config.toml
n_layer = 21
d_model = 256
n_head = 8
n_kv_head = 4
head_dim = 32
d_mlp = 1024
vocab_size = 16384
activation = "geglu"
norm = "rmsnorm"
norm_place = "pre"
norm_eps = 1e-05
positions = "rope"
rope_base = 10000.0
rope_fraction = 1.0
qk_norm = false
attn_scale = 0.177
bias = "none"
tie_embeddings = true
parallel_block = false
init = "uniform"
init_std_qkv = 0.0363
init_std_o = 0.0056
init_std_up = 0.0363
init_std_down = 0.0028
optimizer = "adamw"
lr = 0.00153
beta1 = 0.9
beta2 = 0.99
weight_decay = 0.0
lr_head = 0.00872
grad_clip = 0.5
warmup_steps = 557
schedule = "wsd"
decay_fraction = 0.592
decay_shape = "pow"
final_lr_fraction = 0.05
batch_tokens = [32768, 65536, 131072, 262144]
seq_len = 256
doc_mask = true
train_tokens = 476100000
steps = 4751
dataset = "wikipedia_en"
Each number is 500 + 50 x the weight over its row's rms, rounded and kept within 0 to 999. Layers, rows and columns count from 0. Numbers have three digits each. The size before them is the row's rms in percent of the matrix's.

# down: layer 16 MLP down (transposed), 1024x256, rms 0.128, rows 90-103, columns 64-127
# gate: layer 16 MLP gate, 1024x256, rms 0.131, rows 91-103, columns 64-127
# up: layer 16 MLP up, 1024x256, rms 0.137, rows 91-103, columns 64-127
down90 095:479514476570520521583459459529549532477458471563486500507410482519497448517495473541544524508497529516531493449507532539522497481560498505478485489423441444567465520504532442633484434509540553
gate91 101:464566495491584588425604471549510458523459465517477384514534502427462543463504447505491526494471481536545506488488453453526489430521467488472574551378518478386560539519493543539490476437479548
up91 097:525495545604489522414488465462493512423473547429494522487512453588477559487493576404503488445461490536470485434468431532522558470504523512514611490506513409495562606446566530471392498456520499
down91 099:423519523472498386508438460537506510556500504495556508520517503397607484522531533421539526498496476418599472599516436516504454520551439518530454394422446465553497517483498548523429441448517534
gate92 098:578559457524541519429581485526592563543583535551522496503442456536465543384555628479471462552477458474573611475530468527552433543556477586473492483458486523531494461522430537530517480397476514
up92 099:556512457380539392542468514498453490481395492484484382501470499478543456671436463517494592566491572574521444500499498510550589419426452506491464529469554459459481475415561426535496462586445429
down92 098:624596431469508476586428581470538496531412540578404462497441480539512449568458525430542547535408532502467482447633596471546530434565396516513514581484592448485610479494421451520520524516552424
gate93 099:460406446621443451554509430467617468540442559509416452463468521514426520505541485473460510407571479515580509509541593410498488595466505444511612440467515543504556478605392518488516486501538502
up93 106:421552495509443558530520487453507417439481469547512484454522312553419527557525483568513560538524532558498536388513486497516497481574438462474476423575424455565488536547594499422549481466502452
down93 101:437488485536435396496442421551569548510557472546499457551468451491470512512475498525458570541583620443510515411534633396542495473521556524499462427533577482575510499514485479415442457545536490
gate94 103:484584518478537516461445491485526597599492477586450434517422506498544414452449543520496508502525535533463426450535524563516382513484477410488453520610453513538541512522561526504520462583509523
up94 101:553454452507476452518575430528450548485469485478577547521541392504541465518544475504507544483513503484424498529500473410526501443459521505487463406487409552466415556505554544544479482519553507
down94 099:572493506540563510456435430451517585434555517495461514516485457486523536555457514535395547420430554526481397525508565485511565478525472454558430435436533507471495559585468407575431441449486534
gate95 095:536521450605576598428509430450555589495543479516464506436502485479508458553419382583488477537460531488435559478451461496427517553557521555595408530413485566477390480547571442499486531389551521
up95 089:431507463577459495482498457582534487604493504585523455503485489508377430494484567500462398520503504447577635522465532558519454511457468450421481513426448447513453389543501517543412563282558520
down95 090:533477575417483529484502598516459469510542566444508474567521533516607586583492447418483677521480550542476492538574461503495488439500618565461469423450550488525443521483556623533487522547478526
gate96 104:527469475553557509435520582448561503519533509482527440503506599416593503485527455439414461518383436481464487507533508525589440491621475496505517464449402509504472485518516543440504513504557400
up96 098:625455554544407496543519439506435499427440487481478535547464420481555526496621571491524437562507541520539404485464488514470468500471425513565498537509496535494418530551482511450432502597481459
down96 104:514564461506553537514484463429557425503491464524536536534462422550543504528449549476508512584398505518436565576514492394515516447472549493450401495527509420476490457466508548547582667428583362
gate97 109:494503477515577457512456519555621564432520530524487496512404438412427533552489555450457437405540476554521571466471549487575554462438406558598491493490427455496500452502434534506598495515560512
up97 115:490508490579506580426540435421553442379451526596587597622460569448453544534560535479618509562426498519520402410489523493538445445436479527532530562458624499442490432527485585408553512543445433
down97 112:526499492465518516527585442523548367520511454499551604492514512568531535451584469509503533552486519419530519508460456515584425472449562457465520469533401518467523518430412431566472472482490471
gate98 106:505522479558576474504459625496500521440491532411545461499490474513593590537409527479574503587562539594490462496474567504437518470498490489549551590561473500431531509411463563493446436472490447
up98 105:564483422509516453494530544457568438489546625453489499532528563576672537505473383455476559537524477533489522495411531480474438452486537484604578533509534493476415482535531487482608556601467535
down98 106:528548523502489474547554551496485487437518556497534590477448606493456641467517531460493408507500475472450521454537471444543504469495592525412487481485456555490488408432520522479576491537518489
gate99 098:528492483495467564532575555595505483551436523528508523507506491486490496499539484520495504573457444504493497559494471563492436467481470525518382509601441442448461516512487462558569552562462459
up99 098:450341572465535453544553472457561548492482548478517430504530455488450499525422451406454450459391463484501523520536433582499508489452509519459594422524281484496521528501561522501504440427561477
down99 098:532573491577553529424561475447503448491490402527522459616481478481615452512426440523483501476564514496476561491467457518487490475503510553520480489555478563528461475544439515516561516502518452
gate100 107:559510520548509505548561574504508563479533517446520465560505567458528592524379474493525581465514480497448630510557502382581470425535520475561494550470430442536567506474526504495501507502473473
up100 108:570618533538491497533559488519482516564507504410526567478487551429616523569483506399525432510535464489502429436532435418483447503496503470499486629485520501536503473446479567548561546402507604
down100 107:517541397398494459504592637579509524466515501484446501476465494476498491534560579493549529488445592554482532543569473508418477611478525566614565595515438452537514508446499498443556421492520530
gate101 093:487429503544508421510454574563523469523538535516439483507535578537458553429496558512519498466452465497455479553549362547498469490539436468523453568448499525513502477483512495493460469567379539
up101 095:522591505489520546485522479489464509426535480518530477508519408498551484520509611516411560400472495502526455471487564468498510569483536460444558401515434505507519478421516444467522484500479490
down101 093:490431525518499456585483506522487466548517509513503513534447529522439545508520440503561469554542449480430511616575400520482548501507444473511481555475411492579468468555557507486459504560452498
gate102 102:520491436525474439439518466538430624474376491534403462463583490532510495496530484473497528443508465529499494543465505482505566466495484503535429538600484613548466527556554535485509478579542483
up102 104:501462456502477555503480553559465471475537542507455542525541433475448347553462485484501474399495495506547546405558460539545479598573474505473543541522563511495464516433467432531436441515519479
down102 101:499432497549575584545467507526636587536451458561579479460485455502483466596556484494496611436534502511469554521516561450545460451516497502495492509584549508499484522456587456525524551502463502
gate103 098:440510515543526530459534456551460416411540451553416486523577449558530513566445447486480484532567502532549485586516488508476478415596529476433553450464549461431601517573401425539499587558491510
up103 092:541448466586560574386469423439486577449516476564550416478486584522533500486489601456548411489499504531456420497566559562515453447459562515475514484499511507434440438467556469512551483493435532
down103 098:415455455510501489581488437424373503554500559466541510511503550451610436452596545530466550429613437540473513514434519520521497520546538575468499523477466508493589531474484490493610484606571472